Each number is 128 + 24 x the weight over its row's rms, rounded and kept within 0 to 255. Layers, rows and columns count from 0. Numbers have three digits each. The size before them is the row's rms in percent of the matrix's.

# layer 8 MLP up, 896x224, rms 0.0629, rows 395-516, columns 56-111
104:140106119153143112134156089136143159153130107094125120134105152122144142127089093114149118183113125128135156119094120132096175149088159166127148116109069082162083192149
092:146109141106113105134143143128136144122154161128134157131153106122133147088127144149088123169114111142112187081110160154129122130121131133082108108149107109132096130112
096:109129113153121140124166098161121121103124103112127138154098098157118084079135145163110147110136122099090134118109120130110136134120184153143144160149167169136117188108
095:119158141148161113122106128081115118127141148099102128176140134162153109121113122072134103138122126148123135101152162092158110161100094141140137142156117106097148131192
099:139091108155108093125107098147117107105136109157113123144109098090150140139108137135115144083099104135121148112139149139119132181116092126167130145106152103165129132177
102:120148114105141150139123150169116162136140129152125124131143082121150155154127118138114154113155129086085142172133127177108125127120076199169128115150122120155089092086
101:148137125135086134144136147115156180108158098131132116116159123155083149133109099140110110120110126126122146115089174140119105142105113109148109133161138158117119157139
097:144164101112142108163173096109102118156135172090106112130102119108102134139106107116114108126114095140100117134141157134155100145188103159121118095114124073163145098118
104:108132130167145140116094155124124149156121134139143119124131146130099120096151161113139150143119107107086138118136156111133157113121100140100141158143123142134118164093
106:100111144117137111115090105090127097138126138145141141143130112106113131110151122156099116088158133128075101136120142168106142130122136159092151121155124064080125105133
095:133093098157127122088146138125134110097102109133154127139060177161130156081102130110118091086117176166141113146148153107112125160120138122087153161136110111135150133169
093:123137150141101108121125100142141103102149174122120131127127179128131115097102131107160121167148106122135135133150183107159148141131112170138112164142168111082208132104
094:134128125117107119130122105147085129148135180112097140102149132145127110166150080102107156103094136085148102118142123117154095166079116119093122107149170097132111110114
103:151139134123143153106119133131119080120131106150107144131083171158110134153151139136120112192118157114132124119130136095121132178180106115139133119155099139067134148137
101:143135151097092150149110117101096147164061121133163120113146138150126106157117104149095125170121134163145108115091144144136166097112150124133137125140164140155124151133
104:100115114132153145152102183158121129150125114117134116116126154128120125147120115148131134124167115174134158122102098099099152119111146143144158103101137140155161101163
101:152101068104141133148134131112132150158118110105125126131113111086135148126118131165126146125117126140137160157136088150082107109098121151119135156134143111095128153133
109:142094140143152096162110174135160145130100116127102119143159125131115158115122125124106101101116170074082135086099115119121134091134115103137159170185120123124160182141
097:114165160108137124122139137129148136175126166154147103118106114142112113129138149104102104121103170130166145125135080120157092129130143116152137136099141124109180173131
096:185104091124140089183079122148124121119130121135089150095144127105169120144137144081130116141132105170185125145082137093147129117152109134163151122153139118124120173135
096:126123119129080151175161133111125129147116145146131172127104130167136095155090137129131173194110134180156160158148145105165115089162146104139153088113129082104126123117
108:153133132077098156106178101137129150136114130119106080141130160071118081117140136112121093130135146111114109117073121168111112125110123137124083140162111109083113097103
094:144149141077159116126122129113086100135126153136102126110133145134095157174128115140121119154108104154143173178160116104117150113115173129181101150167111125130115126096
096:141121142124106150087114162102141129150147131144095137116143142124083144115112122150085134149162132116120090141139123127115153109092119143097140141098122124132140115160
100:121188100107121095103147108114116037157086113173086136125149127116140113113132097149122137121122114138101122119133128159123107155126128114115121130163115133088123093139
101:174104103177132154147129113136144128130128110093137159110108153126152084127180147111148178078145141144125084129133134117163131161055114100139158149141081121130131107132
105:148084149107128164112165126163135130103135117138106080122171144125142139153153111104146115138135154133122124098157148102133131109095176105156079175106103111120115135116
106:105111175113172158144147162126170176145138104114131147134150124102126130139143079133098108100134123110172149172167111142092162152125159144113096095135095131117093180110
110:116092147107127171115137120136125177146122118141137149161119163146098123114163170135135134085120148147147163086138141116077128059108151115102107145153132134133089156114
106:163100136158157094095126168097109163127155134145137084125153119144148095121159122082128153126129148136173119106133103078114158067121113166100129167099133108130133152083
099:108117117113166125155107094158109107147101114115133176139157155117138125169140140185165107139095162123167112159118062157115128131132119152119095095105120121124131177137
095:156088147113052115149179128127137156169136154134081159097120117167110130119110159148099073116106112100100156136147138104141127125144103150072139127111177136144153155118
099:145109110110158081093108152092118123169141057135123135079100103128097081109123123081119153163129149119131144153134108095114091154135134118122135092141143157112097100146
110:153098161103158108166095129128118086126184095106132123121097098103117174088153146103105153099108105102138115121140170150173150105114150160117122106159150137133137110136
095:144096134144136099158108101114119149134104156124151108142134169152107102105109189148122133147079094143137118107145125137124183143133095112109132155136117087122105147095
096:095111108067187143126124136131145206121106117123104135075123118156143139107133102141148157125150146111170108170166113121114172079130114127118125125127167145145119076123
098:137126140133123152104147105112139128121148139108122131108124086101090115160157154168129118112106149134140116136158112126143140138161157122104107118143109104131137093165
099:148104137131156124094095098112107100128095143158175134118055121152150154090159153137135122147143172102133099131078121147131128127120132133111130119132057082124165130158
103:191167134146142109116125109119119102156130080121145139130145133138124120111139160102102148101106102150138170131110122130126122155156137152163131163161112157125119151130
107:142135123154128118070110145162102122127127107151127153125135141106187124126186164087128130121130188114090089122135145120090095120129122135177087134171134100124104113140
098:113139110068129178124126108112089096136120165152166131172154186159123134141108106092109139114134137133132114135130144092133119114101116145146118154099109113112146125110
103:126122151092143157109095123131128154112112141110151146129144196108162130102139116155143115112151166095116110155092126134162114162144156118115115113158096133099129085109
098:129109141126105140106131122121140114105175169131155088150112119081141140135118093118111107144127113080129119112138141173125145140121100165102149158116123122110094126101
099:061154102141149134137108159109138090156095138150128099138133191144100130126124124140120140110144152113128139108104098102136161104172171181136111108119170148090146132167
096:134158088118102130123116141116146094142117191100112089148111120139114147171099126139131159123098103106111144169132119092147142118128100082106171062098111139159089105170
107:082097121124118132073169140134131097143124175120157144133092123140077096116175130150113121110125117165133140115117088133133109126089118131096150122118127149130109134153
098:156138093134135144104131146112173115128148098078145111127110149110178105157145126134129125122117103148121105104120137163155113145101150108137119090102146111110097145147
100:125113150122102170127151120136106168144143170184144120147148124153124173159084120129108159097159155091132132161132132141127118110116127110132136117146163139123130144115
098:157092095099153103112149092139092126085109118132130135089118138133121103099116124103109109110156155126126104114153150166127141133101125113087130125119116129116128150161
107:124140085122107153140102160127152165131120109126137114095145142105110163101127168092144146122101150097117126140087130121134119131121107170101127119120148110119162150126
097:132085124120093139090107122113124113166098125110121165136105089150119116123128149096104135109123109167151163155147142106149090110110147122160146107099129143122107168122
100:135180104126186131138126111134159149108124158131126124156153102123102141091171064148133146153129148145116140093097126105156095113123155113099103139139156097090132154073
092:112153133155132138103116149190129146109116106153098108094133132141137152133139171163080174148153138124126117179118124150101145098118097151112117144142168132115115097163
103:130143143202147140088089153132124146076145110142125159108139133096113152094113112158097138144145157179160119158082150103155148110108143155139111096152120117095125118149
099:089105142161107100108086100121096142156124125166134140139111146148130127169102125101121116144113138123120121117078117131107122131094123176146116152106147144153157150105
103:073136078148118089133099086129093108174165145151189105093152121087153117129098128169108091115142140145155127187127076126095131120161121156139161091139136118105074116145
097:151176105098138089135122145164113122140152152090140159083121147120105162156117165116083135152148160088131139129088166088096138106142119176149128152070082166138152088130
109:145060140141113152112129118183133182146154159147128110178133088108118118143115114099141137141115130086119100143103131099124108109106173138127070131177138124121141135118
096:154109145114086127130167133099117156170150121152168114114133156097132104142121107120142119116172135149139146139127117126093132139101131102130148161138140142113131109155
103:109124171176097125143146132171116107141109076088172168119131162107134101127139107146124111114152149164134110120130144154130191128101166089105110181113096152141115080069
101:133107095109115135128119150117126160160130159107131108146137113152107118123131097136111097119150154107134127134091104112136084141053112151143137177151079161107154096125
103:160099158104147124085097100147148128179095154120142132141138120137115139127115153055112109137102158113097115141108116160111137113104146126084136138136138131159079124117
099:161138157125116111085108104132145107091124143095104127176165115138146136147184113089146140132134187116166174135092150119130152095110195164182128125142173099129128170112
103:148095093140106131130132158104100162100125097089085094161144109110132151172123128097103131088167156129098162166105116131145086142087110134152128098140152099111154082164
097:129120104134068122110105123092148129100108127100092113123097165151119148120164087129083120098146116106151126169187118136144129098153132144133136149124172166145169142164
106:126164118101171114137159129131155174130149073063139154168118120105122139145091126131095046138100118108120131152119125159131127147171167153111123143127067122119128117087
104:119134125160128187112150178081121136127171096124067128131133105107106152134132119056132114172123137141108147165071129150124165153164133110127121120162104106127150119134
110:149108095131110117138120167163098149189132148151142114153120109101098105113124122132131093125109145135110126169161115094124178109133154135150102153155098130182167184172
102:136159091121125137103149144115074131149114109127114141056138114146144122137126139128112105152139141158112144136106168124152142112119112150129091101169088148178107114096
100:138134117144154119129137152155133150164139126133111133108163133147100137086168179136118114093105137151080113101132161134102154133092112146174084151161157133137138110099
094:130137127142133117104109126139128111095091128113138146132109134145114103156111157163141153103176153147104130140086141104137092111079117140171128132101114084139146147127
094:148146155139096091151107078125158127163089108120095141104105163103152123127111139121130158169116078126133132116145094138145127139146130141157169146114129132143142099146
104:114139147107131092105132141094104093111153148111154097089125094141108138164120144135110119129078124158134114170173102156148161127143087124133141111134143120135174145153
103:086126157082133101106106135098116130138109115124142135090094137151176084125130100131160120158102117147112120154148118117150119129133150152189127145139121096152131141097
097:119141126123113142144118092112142107131113110108073130112149137126131126105174056142139122173144132117113129132139090121126112138114097121131115090104144092095112124167
099:137152123146168131145173124150070097184109119115152168115101143126147120131109153124092129137113113171106103148082147097129138129098127097132175117128127092101171112093
110:123125128144148120089123139127162113120127149089141150151108149135118134121157172127105094144125136167114118151081114153181113113124166140115149127119125104144117083153
102:143102084108150106133141150135111131129131116108125157141148193148106147162084169105123102136140131142146113132134109166114125056128127170111136119134119137103129159102
094:127098119108128121134130146113108116112116159076128129115103182162137139114154115140146112126124181134118112069118153130116081134130157123174137151136132144118135129126
103:129124128146129116132120140154130151144096127141148118142142120118103141152119124126135116111111154129096092134127065121135162103119129113163167148172152153165123139138
092:102134124121168117149171089153114155094090163114122167091147075127129143132131112115112114123085104111136130122135170109129118123126161146169120092132132127146124122128
101:104125151124114123158103124119127145148118129100130132174126166139093144107091097178115105140122114121146139094076108136083127105135139163126130142119202138103094150136
099:104143126140125184120121169106141084109107133128129098154171144098130076167114071132150088090120144106130121139095126128124068088118125088137110189130122128089181098112
109:153132147108147142121116100122147121158074127179127167153136148169130129144161125154156135113130116085095133167028084156114110169143101127120129133104105106162123170128
093:124199157118118140089091134113125088160157132097188095115135161178106138099115091122169138094128097176133118117112137131105110155109171130187138151159084104107136122158
102:048136131147115108129125133147086097088166084124110139121119126123126153166123094180141147101153117142121151131159109132086120116149091113139138093106107132113132148133
104:132118094164151107101135150116104143109100143075129125154132134190132100151142156110167118150131113110103141136103167084137119149121104137113167148114126100141101159110
109:106160130106121111127151148125126119142103137155102155166182126077118168074086184129150132162125143130138142132130129078184174113132114141112165104125162087121116116159
101:096100154128119106127099159136068125146127117159158111105152132151119145124126129145118120105093159091079119144136094107154127130135130114138147101124076106121141101146
098:147146118158098158116099137136111140129118138111141098150164141081114154144148146105135150162142121122161171161118134130159157112109163179141120176138114117139103127152
118:142138143116120168106113138143161154116139166114145122114128135141085104091130136120156123170150137084138114124109093112156138082123124133094126124110124143094159100147
092:084115149123119125142118141089101112146114151085129116152141093135117103134125104143108102139156115073124127125094148149144138116131164167125142114122143138130070114128
097:143092115107097113118135131115163107125140139081138148114128090117073131090101091141108129099114144133138062116168099115088173143149147147109122095119195107124139111119
097:132112146109106129114098130124112094168144128113141128137150122114114150078160135099109102138126090085157126146149106132105104094133070069147102146150141082162172137173
104:106131105100166126164109096115156154118150095115123153138141152148109068145114121126142122136165112118118171173096078161134175122137186101106114100129082145129146167137
102:123140126148131144112105098131174134134101150154105157142137141134093125091162160109080135124120141127132125117156079158100175156143083134134120100127142117158122109114
098:087157127107145117107179171093091142112099168130109134155107143151113124138104125159096145148130140100183137146134116096103108130155143153111166091118103062152119086142
094:104142123133122134114121106136131113122090155127182142099127146133133109086103137125143118113099106129179097155147170128135154137117158114096124144138116143165138069101
093:152093113090142141100134105123125121116102115089132106124171164097124108122117163187124158113116142112128121168087149111120072117153104155126054180152162095107166141105
097:113179109118133147149139158109160086141107164129139094112088119134129180087104113111110108161180074102111171111109115163150086138148151161090140075163118105113146127092
111:127139120128101124134119153117167100159111115133117150151129109111130107144099145130127102138109166102088092156100165124139111134136100106170171115171100118145151120144
097:120153122150135114147088099145141152130167170094130127109114122110151089112087167120115150136085101109123129142167098097109104164103127163146148096161159095085150123098
105:148140143164111125126110110103153135119126097108130086130084138144127162117158142104104115159147088150118113149130119110120155173162147121150111128157129128114121113109
098:121098172147108132136121128157120105114149132155173138154126075148119087156116117112133134097095129147096104119124122123120156152150143144086188157130117132150176123082
092:128157140141136099151094146102091120160139157122117077120095087122148134122179142111104155136151105166136134128184148104107148118115132131106112173081122116154091120146
109:110117115126149092143122142132125156107130181158109132166167145119126174164164157139113119108175151134142156104106115086116143077136166142129135121123124131142117136107
093:094092113145131144149107141144118108140158107165073132188141136114110148107200104144098149146140103173101139099118108118129130162087130152146138164107134130122090117165
097:098118134132155134103118127136136137160106116120172139128124091144137137133142124108105080137154179123137124161117127115115152163178145096131099128131107162123104123087
100:133094136142129135141091092090170142056156097168149140158135161112163159162141199125144141063108138166097141144107080156131114144147141136142163146110121170117143152072
109:083116147125135168108159108092097116143135157126089160140103182073129120148134167159149115122115125158160130147126051112133122143154139108151142136144108116137131137124
093:128171154168125118110133165161109150135144126176128171138112102137115113106108155125140085103136162153118105160127126128151109105135133095133108085171180112117156155140
100:135128174123126119126117132090118109145110160148155072133137135124121134179117150101174145108079147123125135168129093120141165116135141121108106126156118147112118143132
089:150129086077119124178131136131143163114092133133115122084146127130125137122108119158118118138148129144122129124122147131105117103146141118124117129103080143086160098141
095:158142158125105160126136138105128149172141142113124137114152148117132135107111100110167093111143130113116150187158122117109128119153118110118151159114148145083119177119
101:109138139132151147150126150157128120091169133129180129141121132118153148136133154116150171172118119090125147157129109090126132079146093122114161129132110157140148111113
085:162119101142097095081120134157132128131152122123137127148127148078113103129121140107085175137132123125106119171130106090115158097135166107107189128148121087090159134120
088:109113106117117095107129125137138100131111112086173118119134113116162114115119133077114119136152126152155148175116125159097133140158149129113139147114181133131143086138
105:091095129123144078136104111116129131137109109166131146132162115111102118099104101131138131138111126142132159125141111127085141156164125148122095101122137105080106130111
103:129157140132119125095111115107080125123162146122106118088131130153133127138134136120069134161169117147116126110112143141144123097117176141067156163153127139113133097105
102:137145099163168101112119114118146124119099129126069161111122162134084088120108152114117075133121128097108103147130164121146113141101152139147117113168094148106149154114
092:119144113089080145110138153100127154123129127060100205131106155141141161085112076132140139147149107157122122144120117115135149135132128129138105156092159120107148125137
102:138145116115145146121120165108084142108158153148109122142156104161164160095090175131106087102114111094097120165127109147130110111132113135187123108110053149140149111152
# layer 8 MLP down (transposed), 896x224, rms 0.0582, rows 395-516, columns 56-111
108:147161105113145142139112152095083151114141115115116098136102112142129146114123138128132118173134113091123132123134122153118145119130145125124093097132131156143125088121
096:150117089112118147137111106188116140120155112161081126140124132125096142153133119138118129124145165120105148135148104159129116087094138121101089140160097110179143172110
098:084111100105178142121146153121125140190186123120137126148141135128149130139105138110146090109118148108108124142112138151147106112114136152122106146127129162161141170100
096:119086127112138090128112153141117120120109145138116125117132121112126183155123088148137136097071128086118192135121106152103085188102085152112116132111103081140114132107
100:143143128116120172091157144162104116141123136050143134132104078109155143145146059114130102119138122120115125115130107098100136140118162108092158117125170126143125126101
098:103109106114128133140115101093142148145118159148114162085139119111135119156106158140154150143086093107144156118132090133118171161146110094157142100143178107123082148106
102:154112099145165107109081115125087100112132120153117124109156174141144141114113121129134185118123118135168109092089129192117156124108147123123133153112134144160147099148
103:128138138102095070114167111149110150153126136110123129159146158156118171099147152114160114116171140111147158129074164084138124143118113105129098094121178134107124161164
107:136100146107121105154098109108094115127124133164137109097151083123133127175102125114079114123135116139123112142156179160113094132126117109144129140117035121139151156087
097:102111152153116105112161164086150120110122139074144109113132151123150139166125116100123159137138123100100103100174128141140150155082148118113154116119134140123110143070
094:086142131150122150110143151116099105116119167119148144092086134107128114073094121138121127125097117134128138126122134169082111151143145171157157109105137128139105131131
092:170124120103148112098122110177121108138141139103124124112107139124171132133079086136141141162080116147090162150124134138128153141130132106151115095111127120091132152077
090:121129108150129152134104164083192121147108087136138142132141095135151138089132062102115124160146120130159122115113122119112160127154135100125083138128143139112088123181
100:160124118150103147116081133112134152109131109161094069143120129133124102093116105158115132122110151148093134100136136145158111088136097151111125073141126123166145121092
093:147110123138152155151147140127154141138140097154159154134076123114123144162130095117182139125134167107143127161133096149079093153144141125134115088114087082094173149102
104:137161142154182135103153108140142131112111067135144169138147119139093152138151131140096102152122127111155116138144134134133133157095082104109130116129112136082160126125
107:127092096114141075110144115131103128139126142138123151151117174139169174114120114122133129138122174119163121143175134110135107120122108114088126120154126117166152088123
101:130137109113102167092164135132165093114135075138092124171126121140150061164116099103122114140133140111135154140130121143144139139141110147135143112114135140110097095151
097:126159158098126116107129134134110123165135150132166156095136087146147149154175129080104120125119145127153145133154134099155115128125143064145098146156163143133135157146
097:122168132107152177108109159152158125161182101161120135138162143114069166131166146117097105159146126126127145117116142109128130096136133139129109150136118111138109115155
098:093104131116157110144152143110124174162112136142136120115112116093124119116130134117147180124106094116164143127095178132119125129148119130078135079103133139151118143123
109:119098161089152153109129154085147139164120182114119129130098134137108112111113094124131099157135146131129110122118154137127122143136105076127185150084162145133193115134
100:151162129159129139102166155175151087116174126113088174150133160131089122130114100119140103127133140109136115144091148139114143176132146149115116077138128140119139132094
095:157123137105142168094118105157164087100145142113153155079104152104166125150151095111138119104135114120152122111121127134123090127105102138128141125116139101144122118110
097:095151146136148118131154133139141182100138132190118106112103051129117136094111120158125193121141127170076147126168099136101119132144153118154167169111129105110112148133
099:136125112156099102111141087120138133147156094151122136165130124157162150140129113085094138198141154131155144112154151081120138134132121144136086174096118108140118136178
110:136148087151132140112151127127125099135137163162110123159193107091092128098176109125101141134102099121123131153126143113094119128131139105091171098105114126141160145097
112:133172138179125142105126121118126107141106140125119080144103123121114129146121133098123130152156125144139162158153152125107101127151166140082133148100140120124159128108
101:128125169104114109115096131168105099109103100087093074119182156148095155110097122127073137100153113104089154097155148106121138138160143114108153104116136129131109100118
101:152129149150132143119116130101090055139147123116139140133068140145164088123125163118187168126145146118149126130105062118146114139161077154116141150149112142084134123100
098:136165149120090135133082158169108117134098106143172102131158113129142116181122121061121113112095094123144135116094124144099105131101147120157123159134165145133159168114
098:115130165170110143127121095132121110144094150123119087102123174131137133083160119107147128116084106129171112104140168113103132115117116131100131128146127175131168079125
097:143156128099164131083125132137139133106158137114102120100128176148108126149111131097144132148166132153118117140129186109141155098134112152164129123069149107140129111091
097:125152078122094129144116136161112098152159109071113182115135148111164060130131148112113116131120142084085130162138127127169164151136138144132121138158120116139114091128
099:096107161114114175128119129179101161154115145084085130096132134117127150151117137090158131141118134164128120134181147104150162145132171095111085119129114161124131142122
092:134120124131148113115129129122131133149105114126115126108098144181120134115064105203112130148139148132115163085148164116107158135139119111126113131074169130147116168133
098:144137125141116133161091124127120109138141101139154094166165162125131153142130103134147108151117173119172108191129097118121152123094146148131140128123103115147129116140
093:134165107143159136121155099093165121131145120126108104132116117126109167132146077121114140175149118127164134167118137128097163145151178128148118105135112122136103174129
102:113127131098143127123102099122131138121140144100132139170117154122117102108116113163105109092181140124117119164128126138160151080138143128124136130132143087143084189150
105:121112112105149102128149129114138111156149138139158135124123142138153141167112131138147130133105121108130131162107124125160105166154145139121114133120141136113135138098
095:134161120178129140102131109118151125150134138121117097149108152150107142130149122169106104138148107141128091123134145097161119124109155117112114104120110151159171126132
095:143146144192129127142111140176137118124125144114138132170158104145078157124137127144101085123109119121100127126100131099125136116143105157117124147131139134142091153125
098:123130136115074118163100105132062125168206134133145123127144137136135131146135168157148107131118156057104132137151113108098142098130120106099098114127182124181150143150
108:137108081138147151169101140123097118109154147123126120139041150187134113118137135098119144134131123111127078100129137145173105097148164134135112080165135144103144133134
099:097133121127109143113161089131098151140127117131148120150138096175120140148116146122120150119172085178128159109108133096126121142124149140110222127110100129093091107147
108:105124127124132113119119110127068132132123097116111114155099134115122183093101176177161110110143143158129134135102135152152138153100152110131170140087082088136160147119
103:114138105128156127120073111100127071109189141134086171122114127158125158146105110104114135096161113168093135116141133156136115116119109182156142088130146134109119145106
102:114170133152144147111119121122100120104099122111125168111146142093143086087117127167130118133104092169119187121118136133148183134121127143132144162176157136115103200187
100:106166123133126119155144165109120080133115150117110124088147075118113137099148116140134124116107158116141134082117133117125151118161111123116124115170099141154099131133
109:115063159096144121163158135133113140148116153128137111140140135147079129117107121133141155097143139108110159110122121155134144145126133150149147173124149111127103094136
101:109170127154171129120125145116090150138096153166094145103168127148146141138153140164111121173141134139152119125079117185161118200152103156131123111126105143111123127154
098:156123134132115138072128132127122097133167163115163135141151151092103122122149125132128141134139123148145094148109147130168119095111136127133127119097168146151142110150
096:089104115092127142160114149169136096111121139161159142125111115115156126129125121087147141113096153110134131158097101108128126142193108108151131120137107103104183137143
103:156120120096164121112091130123155149168113124125081137128138141132134196055108175139133093117104078134119176085091163112070142153143133161139111126149118164127137134169
099:152132136115126117124132105147144123131145155121112156092102149143133120140155115135119116120133124118136135149146162134130128143077155126123130151130151140080120111101
100:147101085119098096114141122164071134105136133166155145163077142122137128115130103120068105092155091096156155119138145089159123117129116123139132120092127135170097173155
101:123128158160106162103119138123166123125119120163091116111135147157123102073125089140149117147106105123085115157172100148117065142157149148173173127131107137118132146174
113:131195122122120147149099131134145123105121102149106148109145150153150162151127109098128126170126110170144148095130146121118116147144129156125142126118188119140137084161
096:109143125106111076116106150163089114124134125097132143122117134142153142145130127129165087125149093121128120131111166138175136192145132153142103103114112132082110120135
107:110117130117145129110136159131122114109122127065119134114116113117145153107139118162113150113110096145121129111150142152118100116125133124129150115152103106119144131112
097:107190103140131141109153094142119125107122102150084107108100138094122162167148140100058093098111100133139157142187108113152120115177092148168119111124124141148110154154
103:110142107129152137111132099077088120146094145137128114086103173138147112146176109141119156104139146094166121153138106145114087140139126140091118118166135130092084100135
099:116140143155121138107145081137143095132131131109132130111110149107149096125107126134113148097121157116119114156142164142121121144121156098119122162136097160134167099144
101:155098119117114092101102094121153092155141094134129133152146132130146131150149133138130175096122097106162143128138089132102098090125141168075177127095125133101078134084
093:140142091083121132118127157134151121122148118168095143139122119101123119157154144085123091152169149119157106136124119136090093155103136124102142073124174149101132112096
106:125123116072123157165176125104110100077116091101106122101137118100148138115138131131169132107128122149117108118166161169115148138118097120102134129150126158136135110121
104:121125093170119134132109106110109108089070139111128107155137167139107111117153132099136160126113148142166159121136189128165118110134112174176106115138097126143152116142
104:156118081118102092149132133128120165086117109131113121131090107140140088156102187122120127163130116121128142140098117123107145141134125133127163170079119151090093123110
102:116145172138123090126165134131115111075157127116110129100152112130079131127119151089124133099136133133118152089147121104123049122078127105146103123102145149119107103099
097:135146150170133117121121164094141094126118145105162105129135137157142140165139147159125128083103149144106091150123141131145106133129132135112140104087132140123166118084
098:126114148205092114119096141110142166101107130179104185123160110128098166153136159134150166144146109113163107156138122161146114131148158145103099146135113069116119143131
097:142129139114164137121143136130107137117130125100142137138127132128117153123107151098125152125130124182180165101117105150140178102150110112134124075101150116107131113126
102:142065115105083088149134116156155162090125103170107165162145151105130140117130166159152128143155123101140133088083113163099103123170158131141112129161143117115134109150
103:145116110095125115134102099162097135162152102135129145148110114131079123097134148094175180144107124103158152157135114077098111107150141154091135168159163137145101137125
096:124184102163079096153127149159133166154157137130154178114084081096173148112124114151120097125168121105139113153114121133121114141135122116193151099154162136145158091082
100:115143091087140107110093129087180103134135158075096130120162161142109109098118137162164126147140147141160159115179115101114137139127096133121115152159122133102137140112
104:119163143202141095160087106125163120138101148086109126124123134090148118125140131154136113078126162133132154094147126115134143128153129160188106071097119145135107160108
101:146157124165135119106115147145107108123127097121120134105139087149096131099152119124117145160089126097141139163126117102100112126133140114139166156125114128146130129115
100:121141132139127125108121136128157109065135140172131135138090113143089147082135148131131115159108142095163106132108109125148124144091129085125119112134113133122122141156
107:128133155107082128148119118122137094151106132117143117159150164137138116141155160177134108188132163135129177104182119127153137140122119146125145139138130141126159111141
100:120141145099141148127144139130135114114104193126141089121134124106125140118154144144116086122126110127169184146127089121137134181107153088154107145086148168130155151156
100:156102143071152148127119145107126139141127136137169125131117115146119114105151093138120126133142099134113101126074128161131103132109160155120114126138166065102148135116
100:088129155124115080113126123117104144105118107113147133128140100107153099137078152159119124160101127166161113150142106124131118169156141186145155129153116147145107091159
112:093118123107170120150054130117111130123162142113158080114184148173154159134145132159128112143123086112128131130158102092178117123141131120092120126156111134095143115105
094:096129121120139169107134104124153105093158142155111164110171140114173137135121097136154135126148139127125173120143130096153144104149167102126106106109153115118165115134
101:087175121124158171094182145124142129120091117113108161115104142123148094110112111121149092112113183132108131147119105100121132079122151160130107153147158172136160148105
101:141161167116107150151133146185144136166132096145124133116132095082118129117097131102167113139166131145124124154108115114093160130113112096146093097126126106128114107103
103:086132129176129130126154105116181087136157132119117146128148136148115101088125098142172156111138098147167131152109121118144162158121145086096142111140151116085101093091
095:093114125136139151128165118162132131126135125118108052144096139149095112165106098094102105181103090155133099094133091141152141119139087105123131122143113145167106133103
101:153105156124116131149085139163138132137153108122124093138130110152060160121147102184142130104125155132117128113130136164132168147128139126102143113101102131146141163129
111:115126143132146164071105175169107116150151112133118135147111129095094168102130152109104147144121125119149187115134083076129098104119149130114111138106092127115112084075
095:126149113104162074133137101132160118156110153134094136154089158123113146149129101129175139087140144138152147133147104106160147112149110129141124130121111119140096117112
097:097135135127113164144111142111154119126121124126123125158171118112120163132084145086104124154103132144124159140082129127119156103133086098119078130112115101141141107122
099:149137137165165152134124123106120140092114137150160127092137129148114113117060121124126121110192136140113109121175174104143132154098114156118143130100106117124096088114
110:122148131128085095144184096126148110115099160146132141142120126126128148164085150103107115097144118135122120129117137155130149117146170126106152148133122130163092173156
096:171114163159139144169123182115116141103087148102167127134153101137087103117131124136104115110135130137094080148114102129141103139147133109102156122165103121141105192092
098:156103148119120161101152174131088085165132133165077112139138144124147098116092144087133129157113101147146069150082114186132106103138132142127140108164135116124146120148
102:081145175115114118127146097135122111141138153102131091165118136122109138127102155117148123106095091119161163124137101117094140106119170133121171149117163162132143165143
093:144174118156134139125110146132103090122137126129150113122143073087113152140145148141142138123159085099102048185154137081128108132124069134148122119172102195150109130113
093:121102116118123136171137110095145123109127121156151128111106138132121105159072085131179076160113127181162137117148142120101162096150166116122120154106129120134200104136
111:141138124151107160118155163120124156114107146139160085109114156145168079121130114079104141124155135140147134122173126122112130116115139132150153148093123138107139116152
096:150136128131149092127139137137114108130138128162128132130102104094141109134129148116083126154125154106133068097157087081133119130106088196137125123112128124117080155126
101:151145099137157127124116086105113106119092146151107151123076121147092149131093108165136153092111158112125121109131152122120121120167138141142189107074129131107109157145
095:166145107169128129119110122169146152134158117145143146133102117100127123144151132180096139118118112112126098113139115123144162124150111129115109104137141111139113111135
098:124131140168106110139060122107120167105128137163161101134157136123126166112119101139124084144110087122171130140093134106121147173117201136096156117073131126142117129130
106:111122164107166125131118124145133136116127097142129130154150111165110116121164156113139113116147152161133136079111104104140113154147130146169100121173125127109060095159
092:160148105121104140133151119129181156123122133141115132151137117123103129140129145157125099116133142067129112130112113137102097131133104152118103142163141093133128207140
097:123130131160136123101112151111101118115134128152146170118191101115179083121141146124136153113117105128121130124135121120144097124105159169121170120097144108145083114175
097:139123118190156147104134176138144128169118132139102127116121104126128183096127092084102092113149134151143104120105108107127099136130113151165111137109088100118080092136
107:156182134122131115134126104137131150081192104136098088114140116095132139130102142135179128148123088162130113128126134114141131168124157165133085116073132139134146085142
103:127131163121135141156120149127141168159126147126156127132144143131091151168082126174106154122127171097148090149145106122107135126155122161112126093138110168116145136120
091:115134151111153128075108129142152130159115112089093159167113146149154084092148151107123133144193110085148109138118163108101125151099135089160142140109128136092121117098
100:160173151117132093145139145123120146084143099113148118130147087123139146145118090122160114120125091173117102114126078161160130185124089103140145098146113150133129127122
098:141115128150124149146098135132122109126110168149088118110134091129103139146126183117170072100107077153093175124122135154140134086167098140112160136127114105122129146134
099:164120136104155142159124160147129126138114112110164134148097129073169119115152137089116142103120141129176102124118139174165094122136122144122165118143143154120086139131
079:129149117140111167167114109092067164133081124127150161124151084172140179121098166120161097137152128127135148142133117094150151161116103117130124119156126144165147124128
079:170104165180148131108145080081146145158173119154127170111130142133129124136133173105121132127196122094146119119078170140161154089151135187115089133134117111146129118154
100:136104105142167168139132081122166116166150078120114134155126140173156138147119151110128104090127126153133120091150110170114113130093121112122143141108112087137144111098
101:140108139143132194126097128110128160159142144129128144069164188138126131133146127125086143096125100088109142122121128116131120133106116168126164141115138072115139173130
109:139120139097128108123122102125142069167148079160098128121100134108109130168121151142140098122149073111145132151166150115172095157157125124130159131117133121164157169111
098:148131132093118165151119133093120132150122093115173069130103137117144151153103148170140166125109119099158105151123106089167147141110135124119114135122122117125146088154
109:138071105129130163147155081162142151101162158184099103113138112125135160120133143108136165157153135123112163165146110131158080140110127169146127133129114079120142126121